Weights of a small transformer language model.
Architecture: RMSNorm before each block, rotary positions, no biases in attention or MLP, untied embeddings, capped logits.
Training: 98M tokens, 6011 steps.
Each number is 500 + 25 x the weight over its row's rms, rounded and kept within 0 to 999. Layers, rows and columns count from 0. Numbers have three digits each. The size before them is the row's rms in percent of the matrix's.

# layer 2 MLP up, 768x128, rms 0.0946, rows 246-300, columns 0-127
112:515537492452480440518495471523511456461545489499551507519456495536507466509540482514509486501478482488487475519474473551525509555514526458488518524513506473533489509522527464561479482506527489520483484479481515496472518503494489488493504479514548458500518486491506502532505532494495494499523489504501513479491502490485498533497441517520458565524526490522527496447504511522515470498490
101:497504502491471516487567504535496505483540481499540553488477495562501498551512518497484498509487466520452494489466517492496500494502502473516504506535532527548540478499495484530469470506448468469515500496494488532453479460510501428520516490471530529483461483496526484473513521507508503495520511523520467492503479481443541505446492476503486484492518497468514480511469465511511491496476
064:474527488480481481519531494541485518475518475479496567478489476526537480544514515508521507497497490501501492483477506509498478523538506462551560510492506507537477517516545487517496502502471477479510566493477494518494468501511490490478535505503539475532485481506492496504535486497516497501452482502488490501446467481461477518514496480515493505503522471501471434494474521574528552488531
089:524515512472458478545560494519473497528539460462509520492440496485503501528518498502529524507470477472520474518495545477512484543499451465520572501488499522502507502506508462484450542488465468477496525515483528531518516486505500486496537503520530455548480481487507495506532534514512502547488510506515530529457459507483521492524515490495493479492497503500509477489463533535502503491491
106:516534478510493488478550482534491500479551461471504505491461474455499504545474499501494547526495470442485509492507543505515457495526492517515549482553510501478526481518529525508476495478491449512520457474483511497548510503534479530506507495520492442521488502481505477462483502480519541464471496520496475523449474474492492511505524511547525490505543512487449497507493513505503515492503
098:491515479466500513498529502503524507484496488468516518518482499541553489576539479490505486504491488514487509517499537531514490547507511487509541487449465529578458518523538480507481509502519495523502522451460502526468537483520515468518533502527522466522509536532512503527504514426488476507508521479482506512522501517473503487531490524505479532472527466470479495505501545503488490514502
105:508524455451487460478502448497468474512532494496490525504486475513492489475503500470497477497489492530524459521495509503511483524553507475569504512511505512502517505532504500568512522460495463521473463488487499478512500501480492482510431514511505502489506520499501477546492508484489495515510526497509490481494443510518481519478543496557502485492541532501518471535468466463431469511518
087:465528473458505476478509483505470521519486456532488541449514493499497468482525500511527489493474443507513486534539494499508513498529531512469570499477523477496474516507485517481521551507481470459463569456483495509516515511504483522473536522498503508470530485483529477528502549477506537502516496514541484480501454511488473527477490504484467482484541510528504499533494516488468480514476
110:477547499496493483487545518523509464463539504501552510517477501511539480469530528528492468479508483526511474532503499506496499502510464498519511498468519524523511495502537482574491527439497500510482499476452492501540471483488495474490470526515505457484518493517527485545485509520473538524479470531492521504458476519491516509488545451502514496522545508560471474491475510511478471537509
107:518521501453496475503526453468490512491504472502478528522396516494480438501523478498471497518489484530530478519510485566507510507544483514484522512494510476528524492503509473522510566512433498526537504538477516518474491516505492537479526525474498493484498503509526455511488501505544523500495505527537526509468466497471494489502523497520476480492519523497529470512491511501469479499482
097:516511487453506492481476496469501533452483502501510507576476480513464539539512491512524507534527471479450471518492496494530490493515480478497477533523488480492478538511513502567502480478473471471545502498496472496472499482512468501514548494555464458487478474519464444488490494486527482476514499512499479528488502491510470490491518509472538528463515505467522504488481488489567513488490
072:511515444467480444498539475498492456473537459479451522500517488508512485534502503511501531533513494489538506508521499502509455506497503469541549509483531530527469545511509495530441515510480460468460533507478448536502473483486486467494499478502521460540505495482492486490496506508508500483493501504492504487457485462462505520489465459540498515512506474510518460477467490528505513474535
105:514548478487495502527523515505472548507556486497527499523450501534484457528522494505479493499522477541462525467469479499479488492538484454492499461520503485496499519494515480514487556506496459486523514503505453552491500498496458512515498525531517493508498492504510495466539504501547497461483477512508546534470472474467529495507508471480468523496551507535470490441471471536506495513492
107:492533494467491513498517499536453475531523497536516481470478502467501444536492487513533516504461502475481482511439521500498520525500456494472535464480507552524503474513498443486469504518487501481497523534484500536522482496506482520495495536463507496505504460496496552516533526498570489500494485475508538510477481490490538530549517474453483508529499493492525479524483499519480517546473
096:508543484491520467515548478497542469504507509508526486518489458524537497521511474531517522513496443475502453504495490479471463509505507478502478537522517527464494495541539481498510533454500492424481471474503497503452469512508517477498473479525514467493542498480491512521512477520499515468489487538497514465469480556483498517497531462510516502449512508512473479480465463486504466472514
114:479498471491505453502527499532552518508482510476492543430515493502478476491515542495508510528502503469470505514472548524493510537456440522488566486464507498521506493513502510509470514509465493482500529519543525529502548474512494505493536450501526478499484500522464465444524522504493535519493503514538492457486515520486535496494459491554509508497525486511508500510454498523499508506498
107:535501486488497453526493473517541528493566478450489507447479494518497518524489468500583477490520475525518513518495500480453514493496488503513555515486484454516485519518516488506489516473458484415478492488517535500506519477519478506510517485503488540494484520500495472485502491532496493489500487509491499451488512514490531550469506503526519531480468497468519503498517466523472510447509
091:515556490465469463518518494542498492541527495524512561481466482520493464530502509503518490542477482482493482499462540498486490522538466485493535503476500499543498488510516441506480545495453477489490539493510484528466516498472497481496484507489521475551455504519506478498503500542528507511461446495519488500470479486479524530513483452524465500523492507509519466496494526559487520494510
100:489525500516448521493510486507519533511486476536543503505486471497510475545519452501555534514523495483534463489493467488518484499501503529538522510449570485501482520511448498517506482525466521451478478492512504485517509478484478465491509550525513504504464463495476488465508509532523482481513543519541480514507489452510496497491489487463479547510524500467506488491482482536541522539492
083:487546497477503479537514502529511505477548481498523533525484491486483492544550449482495523519495494432482497499470545538497492546523437498509532498500517503557485517544535506536488506499489458485495504511478485525494507473508461503492496496522540488501508506544470488498496517472542502480469504504474503516470504473445498470523489487552477530504519462504494473497479474527504486459504
111:518515508497492466525563456497477548524544488469524535507507492519512479557482478500521483491501510498542470516482530507502525508505492456469530515508479478540528505502482545512504512475474488447456507497477555509539444470493483476508507514487497508499472490531467486520494482501527475496517468480528559431469489512467521531468520504508497512488503520471499462499488488496477484514491
097:485532476483518518538536497484493479471493473468475480517466502540500510519482494536527468530483495465470507510485502546523473504507494513487519479474537523516513520534475463504494510487494521497479518514533490473494514481476517536509537503493513488508506471551506530508520489499507447517491533440543509498465481463485541483440470461486477543554499481481528485555482506481533476510533
096:481498526507488483510517454511496490489522486471513519512471536527502480546543526470518556483506518462473489520485512527455446570507494493474528502493516507495515521489513466518484500526480483506526526515438542510469511510470476483526523527473512464549491476521482476483482512506491466466463493482511549482506519487520548475518501506528483502490522501537519508527499489495551516523453
086:463485454495522487498538480494516510494499499479511552559479443493525468525531472517495496544498459517506491490492494489530532503514475479526516530505564485539503477506485476565473543503496469448477521504493477539496460473519500465477498496537529500507468489526496520506539499484515461495485475493508493501448504441479485531478476502527476495553502500510506479489509502506502529503505
098:529522500470489478502541522491509469483517488474480540463467483526477462510507481449489474497471490501496477486525546505498519540512494485542510486532509498499519506582545479544472544547518504503470484506493510478489496482498467477522491535486533500485492498524494483487501529500522494514496452472531563509457520504477519486541512458522498474495529454502475498526476500539509524483535
092:481511474471484505532496495490491490490559469480516508457473503516514471495495574499494493489538502511522527457498497474502492537537542485530491478505523492502538528473470476502474506504507503491486498514489508543494523473477531510524536503507553530522519516486484491486496514474525482436519498501561502519479480479471464512521547447528504483471514499540473466463463458511524503529500
093:510555475518426513542489504521499519512535500447568523553496493515505439525546485493544510522523494519480485471487514493451504480524472490525487501498486487515461518485469465501498546506510518451500534477497500516480515496504514518458523519460499492516521482522492507492493507445515538496511485480546534488493479467506494522492478504459440502502511486493507502514505504530502511511509
097:515528477468497489521505499559485478533531482483513526483465442462484504504517517475545492494479467458490460486505558506527463512494473501515514544457501518481488494494479521502516512515515523511467538521498525499484489494509480554519481501503508518519491504492473467479522508528516533501474479486518511518514445469490538529564483505464444499467490495503496493524469494496429497480520
084:516520500506494471490533492507492438494497516485507522474479491476519516490487512485478500570515475492543439492503522504530457537506479504476514552510528502464504524532572511485524491497509477450515514499531479530481500508509481547540519510469523482511489515513463501509505533496485463474496514480473526503480528490451460462459519514497499507473494484477498507480491531498484465482433
110:506524506480508497520556492500514461503529497511515518471497493534553486533512519485505432506502473524551495509503528514498500530536481458530512493502509493456498525589551505525490516465483493514456502504457481507471471468543493478519470488503522524491498477469483526519528509498531512464507458478516516496492484495496547524516499495480488493487495487471516491531482527520554539521485
097:537541497501505449501534492540490453532510503515530551477526475480512500510516498463504526508508463494493518476444538506497464535498514439508538534464490510498476529510475517529486479496506508486449565521521460524474532465528504523503526494483522495509499526536499515448506545497498486469495501488523539503498524498484540515515490504511481499482497500513477480463480485530494461504451
082:492522492502432509503500482492483481458541514495479495506477488438483528512482496524498459512509464499489504485505528495500500532488420494488550469470509497504475473475522512507525527524472468472508544487509491532522526497487490525477507468499486489527475466540506523493486485506484486498514505606485502462514476478495476510483507483477497473499531497486461482465487447514468482517496
109:451510488508510503552494467505456490491553484467564530487502467518464489504509458480494460483501465513466498453466522516483475479507495485492554476459517526496484472491488461523499512485506478527471504527498561511499510521499472494525518504543537521492487466499479525498521485500514501488464529512519529487473473525478498519500471496458472471475519513498532469545486514522487456539503
103:536505473465520527507546506514515438546546512507493543472519499503474516477515494470469488506476466489476492518475546476513487510515508517501498512526507507497526518504519516509510479517455471539501523452471505489510492465552486478511474474488506466543461468493502471504494471441468510510513473494507471476470482461479536492502492498509487506470524443521524488502479496531545557524496
117:503507500442494464552517496518482509522534489485496488519469479511518464555537503509541498470487514512511496517514538527512514526554508489522497536483485544546551499528513482520508534496482482493479490516489507490496503500480517516545469558469536492493516512534477525468477532530512464537513480475528515480487507512473473486500497476544490539508477453448529482528505468484467478503513
090:463501469494524488532536500558489479493501485462501548499481523497539499530513481508482452498491506463508515531484524545494521530523474479500521514494499505541478532520509499535517503487487492496475479513473475498506508476515468517485491488534545459497471486493460503505492474523499500485480490481502535504468480451520524489485456449574452519509523443523518485517515512562531484482495
093:444549477457496480497532502489481506458577486506466503506500492550486502490513480536532424496501429505518477514509501488496513491487499471510471479511518498541500539517542507521512528470504498524459497493524469487487495490487527515532492513495492492507530510498504526507501476481523456496517462518481545498463506531484510494503503489506493454541492496523529498515498483521427503525475
112:487546480505474498486504495522514498489533462473511531472502507511441488532511470488452510491486471478477502485438508486496531508499492483496513476532480538498537504493532479511470482477463457475530512479460525531495499507507473517484514502534515483540493486519488470427554517487537468451478531502511514513478484532481531509495485466482513470483565498501512489519487510483509487526447
092:516514493501484489496497505510471493545493523477477551516510501488516500479503561486519497493487499455467499457502520493510523500514449492528534502493478483478543541526471501541487529475498488436462474444505479499503488472483458447516508474496536526511482518502509482473499536492482522483520505537517470458482476442521464547504456530487520461483524469482489495505484500529508478489485
092:510490450464502492500536506547516477515500501507523546504492510527524459491494523536514517480461498514516511469546480515526481482552501492496495504483528522523482481527484497516476502514524489421487534500498478504491468492472504463520507516465515500475489504470496520545516478499483531432539525483544505494488529526443491541482511515492521536476492465490533509504520503556494543522515
107:544535489499469511501520471538497519530514528498520513543520487513518453508512484454539547508505506500542456494503534511493477522499446470462544485475513539504515453500517484499473514530474480493502520503510543482533456498476499527518473488496475516513522501507494510476514498464523530468530507518556555514490466506490494514498526493472498492526494482497533440479475488530496472542535
107:497522499473507530489518478558518526490502498496504535490523492504550501514492478516529544539502479527496495498498537572496455476520449486523554502454495504475512553512505518514466503557517476460511507492502532524529457462449477508523502549502483506497481472505472550514467500511539481493507476507529527483489485528507492502458495507505498480500500507518501468529465506517507526510464
090:554521490483458476502492484488520483498485457473495512489504445499553511528558469504559554527513472499514498478536498501546469507528490484461489487512521491533518516497548458515496501467499507497452493470507492506524512490524512505526493532538497476498488527498522498510512529486497508428531453525513507544481470504497478501556475486487483517500525472501525488487488486526473532485493
104:521519452496466470527509465535514520529562486485485510505501510482527497530509476489515508539500452534535513504504509493493491498503481481493526510481547532538455474509501473504492528490470476501435541518509535509490484504476514510531504538519462492496516491497494511505493508478582473518523494526500557506495488481470478495493509462486475496464514463493485461480450509506460546525485
102:484516440509519531520504469527505476506540469498507543496489479492473502509517483508498517539507453499526475491453454527523545502511481470485496495489506438478479528478488470518497492475455484479493558497517485489504480467482476512502492538575504489488514539505502530498525492492505462466504486547507504521474494508484485525445489529490484532524502511480557445479473497485505486513489
111:533530503477484489465541499499513496497505477477556552495487509472532487538535461502519492487475507456470516539510516509480522517536493478542494516507509505464491524501542509522484546545491502466524550502483486511494488505528500529489567510524516474483456450523492541499508504517540513503467479468528524488497490484484509491551516509481455484495520493520487487483493524516537516461451
094:512534478483479490505540527558495478503525489514475564477496467519527558469491510502529539511484462492482456467497490493483506499473480504465510471528496526498518501530507514565485488495493473494479495493508482533522503496524490470459485487475485522455470458457513459503535538486459495498484491525505469479463509470474488528514481483543502485486511462488480488474498504555481473464510
067:502518520511488485485538495542474489516521468499473486526485524521498494549506531498491475526502481492493505531466516510488510462519508473461527468497521479496516528522500482510538527433504497469454498468473474557471478497518479437505464511514517493509499527495519481475520469484514524518501469495458542496469506496506510500473449452499493518506469438446468478496508515550513506526491
111:537578457486464504515516474501492524517528498501473493484491512510468510515548506492521491525484464524502477499495487495480489531485487485467537499519536447547477460527542508494488512499484470515499553526513562538504537493494511505484514502522501522510527527521515469495487522482519481473524498521483540492473461494495503517528488458512466516529503502527461475464474504497431508485464
117:505514518458521498502515509518525515485483472510502521504514486521529456528536484520501515514487498503513490479475534548536506493528489500506506477499466548522512512553490488515511541497498503513498520485476526475501566467490481452523504542473505504503512536499499508494493526494573491502516461489568523481506481526462532485490463490476449492472496523479552486465494530550550496478489
100:507509490493516505481519536572526456530509490521494487515497465477485460492492489476475439524521522508502506544507524494482477500485491543513543538522505513527507479489486518526496519472489500477527458491507486475508498467567490534505496569524502471495488447522503497511475496516518516458517477484524468481459512516482491468516478480575527499525514490479502478492493495476515461515461
112:448552505481483476532513518511494491512535492495512507538491520502537467552504502500519464493499475515524485502500505470508529555528515488514496517549550493537523487518482487506505504496488488455529511524512493559458474460514494557481489512506515505483496474484489509455476544519522523434496520500542494512498520512457505485472483460497491539536467493532504485487491532508535488498459
099:505509481497492530506529519547491475451512499503516474485501484486500484522536506461472511549505444455494470518434530521489489537499470511482532491540484498502528514553529527520498502484520502508468491511493443551518480480499481546473488520492501526507487470491484519511460516479483538467480502496519498536495522493508500470479523479489494526523476455508474462547466468533507472537510
111:497529515530493485539499459506507504482565508507545505497476520504518465538510481480507495514508512535543473507510479532486522493526487510505503456491491519490496509495514528531470517451511506481495516526488538543465466470534500531501496503446481488527487487495475494519496498487540513449527487506494570514441495513491538512501462505517479514583511474503507465515474507504494537524525
103:526491494511506449496511472482540532543502501490503542532498485478498471538542533493523529502498481519512480460466480537488493507509458487487537473474487504490483503491491523500493475457441459457540527484510527480502491473500502533498560478518500501499557513485498505488492550502513487458549520513529526480482478486468521495520466497493468517524471499488510425488497475528499527504474
# layer 2 MLP down (transposed), 768x128, rms 0.0608, rows 246-299, columns 0-127
128:461523537472451505499504501553500517503542530476509489494504515488482517509510465543468502509533484471490560503509500481494543497498452480500536514517513501523524492469497527515470522547477502506470535492484516519511485465499458536502561512508458475485504503509501506470540482462527509454537519543478500517478497472502483445529510519473508491453532480483495500468517491550498496507471
104:477478503503482490499531527525475494529510466499537534509528512489500524490480492507471472540466484512504485473518505497497473468510474459531529532502519490531497484543525493538456509490469451461507543500486512500460472486499460494461495553498495502471434525545470522493516510500509488497522509502525470482518521513516513483472494449512514504519474444519552464524498445519503494502462
105:494571461471473500520552507521513489481529477466516548479482443506516477526527503491488500530475439500511510483507518510494494548519475487499546511502524522526497481528525467552487533499483471492502536488486503517484472468492496469509514503505512497508492469505511506518499495500524521514490486499537501522468481456441478530526465460507489492513502461492490433525449510544505507496485
119:487544464474532504513538520512497509529545484478513494506486446532456505528547474467517505530518448469514535540508510458475512540488473504465561471507510546490512506475508516498495508471471472498486504520468521550490505475483501485511512513523486491492472498514517515531495518526527514527499495481530510501472493513473499494557493449464509485522517521512522452506433507497495480521481
103:496517504511499522502475547491506537518445519485516496525494484502506543554509496527439483532517539534488524483526490445519479529469506522513466455511509500485510474501483508528487476515530481506524525491493504516503552482517515524546567454496486499458527515470484523466490499471498511508474507519462505475448477502465491499463494510505519504540471516520507513503511509493542483469550
093:554470515501491507463495501483538505519506526506483538487528471538534467539501496490499543498487445476522530454464502483459494492514516515493529461528478522505542496487451497470487500498481504514531529511488516537495522492526510539480507504475504502513504526473535467507518491499488526450503507531478508536510504527502549509527464471479535474491464508505512502479563526490513511430523
109:494528526522509509510488511555475492503529541514521531493514487489498526500478497513475458527537488480488521581538522504539501525501455498524449485483493487471498505473481498480521478483473518475487507469509529479520484455488481508468495486524447511494498529507551518509441475487476466502532472518489482500523478503516462527480537549511528485511497555504490505522494467522492512537535
086:516475571529520478489513486503502508509498491478472469525492482494441531468482507433466500465521531505491489504538464500493526481497485519530473503539494505480497528484501479519452462483494520507530504495495500478479512465506486510496518548509509484557520527517471512459483509458464516541466498488473475505487544467509465494522470497526526485501556472520497524513521480486511546524531
107:502501488505485531449495489534472449431517461501517458505473490483515484491491539495517481529511498536523479485528513509498482465503508531492494484500455482507504510517510433504500496547528507506514527497491520526505523499540492504491492490481506459544554503486476481542487512495494526549485523496515521460538535543491517500507486529545499539545532488515514510495465507481523480547543
110:451529455496475523471474482496462519477478505517515491515465514555512476486492488470464515461540484525486505487530476468495524568482515484509512495491563498486514484492515525483485511484494487473507498522510450510468470438494506475550478515491467503462508487509474534503511519544453500523531534480520504439520467505491481509527520515476487503510517528477496494494445495513505508497526
096:502511467527462490510506459505513506509511499485472489489500524497470470524527477443475484516532482492505486482537521467482482514447475489500537484532467494479448481494472533504487510489536525511483547515500517434508501523477495462466492516472522533456508531507535505508523488487543492513510535498498537439453510517491532495479499553529491510527470504521500477536473528543481493518492
104:490566459473492486513544493510518474478518471472486531504508456508526481510497496498506500552477441500509504503502521499500501525528470489517540519484549503520508485516497478552471517458497439460474511490476476542512477458465497473490495479521534488510494469504513497492482482510526514492491488505514497498452513451440489524514475443527504517519500480503495446518472473539480496488507
118:505500485448512521498510457496503547512481496494505469519505497517459456515498481500475484501519487525532519499515508484478502506474482472487519491505468535506495488484540487527484559498508443454493492502507434524477467455469480477544469472533482474492513465502527509493490508558545495461521474541546520504459490469496454458490518482475487494512508467480482479462483506500515518513516
096:520524477513509508505477517485485454535516489471468518464523490499496510502521495501472545500479493477451503456494532502500536497462547510486493473515502452480485551510512497529485441541496477481490454518480474473496543491501500486532498532482510551499479484514470498502468512491498458536505477503479495488500465521543498492520506496500535541516450472518535539485538470523542478497547
097:492532456544527519488479526494467464463497514495465508506476497472494516510498501546513490509461485526492507494507515451499483475507499476442480458503497489477496504492519451487500483493550506519464512558522513478532492538483498500546511493546529473526518487496515489474484522498513455507460526504510476556520480486545536504511501555515504513478507494471491509533469479434523495529481
105:469428468483494472528511470460513514486455495523468485518452465468522495505474534555518497487511530529481503493468477522483451530481499510526490489533476480481508488498536478541493505532497512514510527504491540553490497512496500500510500444497482489522513546509534458540506513483501543523504489501500513473480471470463517525512511521529509505515555481538492477543495490508487483534523
099:519532475501526495484527463461474508513477498518495497542520523501534474478484477517485509467512518486524514494502539494490547482461534519513448432508460473504472481470461514546489520558528509524514503502504492505496520530465495461506478476499550482526522491478497517494535474488496461522477485504525472493521436511505486518504483541499469528484550502491483462511475523515532473531503
115:509555462454488482505565509544512520504528487482525492510498454499513473520506497484488509519478435483508542520489492503493473530508492493498533485476518510529516481500527461502491524452482465489478508492495492530474498508477521502483545471503489501521454522500499489529488486522538501497523487472525507510508468474465533527530465454490490548515476521479485431522470480530498538507457
084:498485490559482457512526501548495488538489492541552497464530488578497520500473511465468533469475524498466506529486483503519476533502533529516528510458496508508490475508514493552519533485488516555506478488497525477478516484536489494514523474526467504486529502528476478483472497473527499515522515500470504506500453518531503482510520498452500472531491486514491488470491484441483469466517
123:510532510479491472501548503515520506495513474475510485485492454487518449525506460470476525492496435488510493515493516525451453539510462459521516504530493528534543502517514459545468515480477462492494508475465496522478494477503487457478497480492532471479487480522489522506459467503532476529502458484503495495475470458444503484515469465493484494513479477492493438529479483525508498493502
128:495533508459516495493554493480548512506538483528486526496525505492508514511481494533548479469456495513544489496522478485502534492480549476486492497471474499466479463486557527482513467518500522492479508512519494498534493516476547495503509447528495487501508510504502511548513499525484481469524529469527534439485505460475488497546484517456508526518506546509533498509464516490468475470454
090:489448544536485489498484494512503490506538540500520481479464507505445489524509512482505562487482533498487529485503516460514491504476514521517513509523472490523511520497509481462507488513495510561511505490505503519493549483495478444558465512468487459497505532453454499535470511498512525493460468486496480488486550525516477500464536490491519484503466513476537541504495530452468479484509
140:509525514517501536475487512484544511502501519550465519503538487494514541476477472543509446522468498534508510483510497457530557465506518499526470517510473500514479473495520533514525518478539509481470473521518487461515494490529533482454510477519496520448518513466527489504484469513545533533543486518507440498484480486487479542502491521485512476501467499473473516503532503498464479483544
103:464543487467491499518551523493526507492499513471485529528493471506522477520527475505497519544444469518488554487499482504478478504493476475513537498499533487533516496526488452519482523498497431481444541489483476528496481433484491460465522497514502523491476463494523497483507487515529492481493505517531508494434493462463497516492474474472484519529516483487521448519489474505488511506504
112:508517478505543515517503514492538480494520508523494497481505505549472533499447502512490485524457492516484473454550507476473498531512487508521474532534541496519471521532508469550483540493526501522500490496475551471514514503479492448522488502500524486514480465500496512511483513512466458534460471424492499496479444524464491495518497510505460524495544498517454517474503498535515493519477
083:491459494537520461475499519513424523480483492471533474518471480465446479483479523472502470473536503467453520526448491531525477542483482539527503517512525506490522506473482483512487507535485498486492515524487534531453477499511502525477528540477478486484492492509527497505480509506547526518518515541507507529534499492500521514478497498463495498462544509507526478503527487534546534467517
086:460491491461418481487543477478475544499490479480495488509513522472457508458455499496502453476521506498509482487478488485495499494487551535485479519500511499510480486485481545502532450507484529479488522516495500477503524497491489523487472481471521493497533495510492482514517493532501474540536496534514498450501508489494495521462456460537490520500512507470515510523512496548571453508546
093:495454483504565567480539530462500521470497482545496433492496519562477516502457486504492472510505509492511500497522483496516510493481526483481482493513501497532507489450452502470528487519475532524479484462472498488496485521512502499492473478508478499513477496494487525510514467540495482506520477476524506508525470531492507491504547525502476535519550517539496503554458507526473542517469
085:455536579480516521506521517489494510478487488494495429505538507504525514493558489492521507478517495469491470479511478525510457468486522527485474500494494484525494528520527531454504472487576487495492495446495477507516502502506528519512511505494508526476525479515485528514467502524527498450494495486510497483567504502486564499513496532528465505466486487495507555495492484490466487499491
085:502543482488503478551499514533516511508562446470515507502506494518493478453506512488519474471490443498485496519515535492523477474500495512502492497496507492489502443498451522493478530545553537488463488470557470502483484492486508494511468501504547487527535500542500546477496498538536519485522506500508506456462526520508465497528488508476506494461508507548481547502520472512533491508487
099:493497537550527505503533520524500458495533478492517508502527505427548480507517520502497487484496487485487486503500491488473453475495524454542503503481459502492505518483545528459491532489529583521462515481494519503525491454508528503499568471449493506520499494469510529472477528535492491511517519507495489511493507492493522487529510524513479522487493484486536508518540486481528465554496
086:523536498487548485490456522536477506494492495551502502473477559512523510465482482515525517484484521484511526522535482473480497474501546462495492458509473484535515529470540529490506463507495506525505452503535512513512506495479500504548468488486481531531516531487537470504454480505477478516510494426489457478516507472550492534475467496485519501453507476491542530476489492487490503502499
102:453506498490467529518499485496477490521505432496572505496471516517464511500485491509518447500515494551494509466441507504532477498482469476510511483492467493487549500489527497499495519542519464535526517512517550517486469492474507483482500507499518509506495486505441527530514509502538527511456506511525471507517462492483555506510517455453506458474477509497503518509488451533518484507477
107:521494498491486473512532450480474463521501479512531475479464452477442496482513526504532483500489518498555500511481518554509513531567501527518519516467508514484521519516485496522471504526481505489525550478467493493492480483521438524486491509524534508455508535495507510493500489483486499514484486505483498527488471514485450492519504476465421490476494482509502452484498473488514553514528
111:443530473467494528538482556469505511522501511531503533508524502489455539481492495497532504526529502492504487506506517480488492488454506538522467533467493471493485483519491492528464493495489534526500477533460477541514487526509492476459501525536512488501524481535533517431494537519502479458488469505513523513520494446476476516506523526493488528481459508448521480467536504526496467505487
087:472559522489472491531496528487483441497548529533528468503525497470497503508512452506496525433476479499502542505517479469491499481505487464515494471509517519515507537533509486490529470492488556512464515525531504508501523492494494512496485465485462483520506508530498480477460534504526509481539520550495473476472462497486553520518472530469487505510491497490485499543481477541447501513478
093:519510512512472523460533468477495510527490485488528523504487505493484494490514543510495545471496504482494525516500442505472519489533511497478523473512483454514508511495447531470482485488430485496558530457514486464504531524511520462522466509537517501496466448532496483525496491527474490486516485550506478488534471476510485541536510528505499507494507518448511512473542524458496493527465
121:481496495502504500472548492512443483489472482482511480479475495478491469527543527443528503521490511505461465468428493511521513482489478486532504492494477510524542520487501474509495497514462482516537507515479502566488498446510466479474488533481540515485502437486500509541515525473520504514494509507484493512532535508524516506469463456529503498461502457486502518537523474480520511515537
090:513493540468522530490479469486476485482514525490504476525487525456542515523481495481502481493479478510521503479481455484484519526495502500510489469496495528505526503483486478499502444520522477557507483528525488516482523547447499470504530486496496451462524501498532546522545512482488501494482453487460511486515529540496479437516512486529523543524473491517468565484510486481496449480512
092:494496524477506516490498488457467509492548494477478457504513525509492544523505502458485490483424535493483538457517522442489529486438545505496464483512485548488546508497526495508465514505520521533510501509528477489527512537496484528493483520506535446536503493507489459523536505517485514527482472516465490510465480474506517468515472490527488489519512486508461545496493503464477511492507
100:477512504499490519520481527466489505573500507535458515512535504518567482453475528486510490474510528518479470510545527513534481539471480490477511517514516484473507466501489477510529471496497513454498482464489529494508513512470509509499532520516522511506510463455530503528516501519493518528525524543504496473502495512450455572497509516521477503432498498471539494501509484518483470474501
104:513506537469508465471513518509488511458495531508481509513539495510509506518500509494476525511488459484469459485505490559537512451530490513508512519544524520467536515528510518525479488524486486499483518507568565451512466508481499515502543530483465477518453497513506540543511499483468494477523509492481529511481533499518497528493536523514497491549545529512489486502473488508528541539483
083:478475507516489536495516473480474511501487538515493489482492514538522513481538487498494511471521499533523517532509443493505543491449498470499512494514510476455475524482515540441545504519521528525487484525509487509518495501457536566459500533501448557520465479476484516533475502486511486486551463508480502501534536486493488519499453500476490520497433489514492499500522508504500502527482
103:504550464464501513505537484550493541485511493508531525524483522534499492513515499473490547470509476499553522494536492507525489518497473473516551500536479545547514471462542433466457526472510486503473515484470522492512481515486476492487489491500478497515494484498535499482484502479536524512508512499482523523546448485471469514493517498443499492488519544537544509489512492509478518476484
100:500460488495471514515498479519514520514508490472510551512486515532494530529469501513498534507480512545491525501509487464502497492480515488494549525467515479508501500498513457479531524527480448467493541509539495523559518534505428493489445492511504488532446453482495496531537506539517528563523486495508503456496510518484470506465478448518503521530492501508483481516502479520501521514521
106:542492498511484499444498540579508462520487516495533451484517499468527502493515480511511452488520537508493520523473546497522510482515508537507471512514495501525471483477532502497498471536485505477524510467475520486440486500451448497467484464509490524476497465503480521473512504486484507460530508496504485483481478489516466498522474483456502517460469439517502543513494486496513484538488
086:495479515494547519526556533480478518482509521510490513507479482518489523523572554511477549490460528509479476517505493493516489458548496500518536472491545533487491507493486477511495484551487554486506495502487491479516506513480523521518484517547511473480530513490526480510503522519503500506467476524507496500534493470463473546540487477497481487521539481550526524516495539545480458485474
086:481434488521515483477518495506457497524498504486450525510520534521496496503493520533467494454517521458497524536507460551449525517472534467507481514486528463484477499475482492482550475521458502496487499521507486483489495547489482473477474497526494515516465532470489515498501517544466537492491479470447536482489519515532482484493507494476502509472490479461480533495514549513523537475479
115:448517469470505486467496486487503520499521503489506512490477528541477520506516509492509516515455483476494495456510477479519525516485514471512504522521518505547449491538491503523495512515515453528525486525488492566523544487492522524525468462472506504547542524477514506516525507571478511526459529531514496514530480509490479490528487492470507507530561482500491511458479501466495464448496
120:524497464452520560508493511515513487487499517514488493483442479523486540494435491491518447487503444536506527512491468498496488506476501488523465509491494549509470456501498434487518518497519483489493495514532496492483499464532456525432501505509483526503480479523531473512480464483474514507489485504530514470421507495522470509474513506515481550514514481520485507486500520509491494488527
103:538510508458520478460494493492514495510473456498493489507509520499455495526535466502463524502491534476514509523480476538572489510488519549499559479488469481504500514484523543524485531540503548518463456507530468471458531498501492503490506528483488503510522496520535476484459484479483500518513499466532496498567518539537477519479525497469507473534485479463519497473513511506523499505519
115:478498483519479532535494465484510524519505508523521486484527487486494503533438503488472508546514491485529522510524472454485489507512510504445552510500469511486535509517446479477503478465476469510525538474524452475503470486491468527528535513470473524488505506490496465518443508469476487490472506457514525519493487468533520475480533510478502522499428514489508507521533458507468493521513
100:444493499511493521502504488509469505481501535477450489502508483502497484487480504480523491471526497490470556491487488469501488494494547500499500451471513535464521475487522515491551488549527495520467514552533476506495492524470473537513483512511474520482530537458493512481469513491503561553474504471445488504523539515450504504475520515537501510512532505554495526469482532479475508492498
106:541485477475475460486516520520494534502454496497470521478515511563528545521482505505489488510518475484538479516468529531482475463537502508477471496552511471530515555511515468476519501507486532524506482477505525510512517493497523512497520495434514512480517503488472487520418480524525531549504503548450488519502507521457490478504487525508505503511513479472520480519534480527481510519507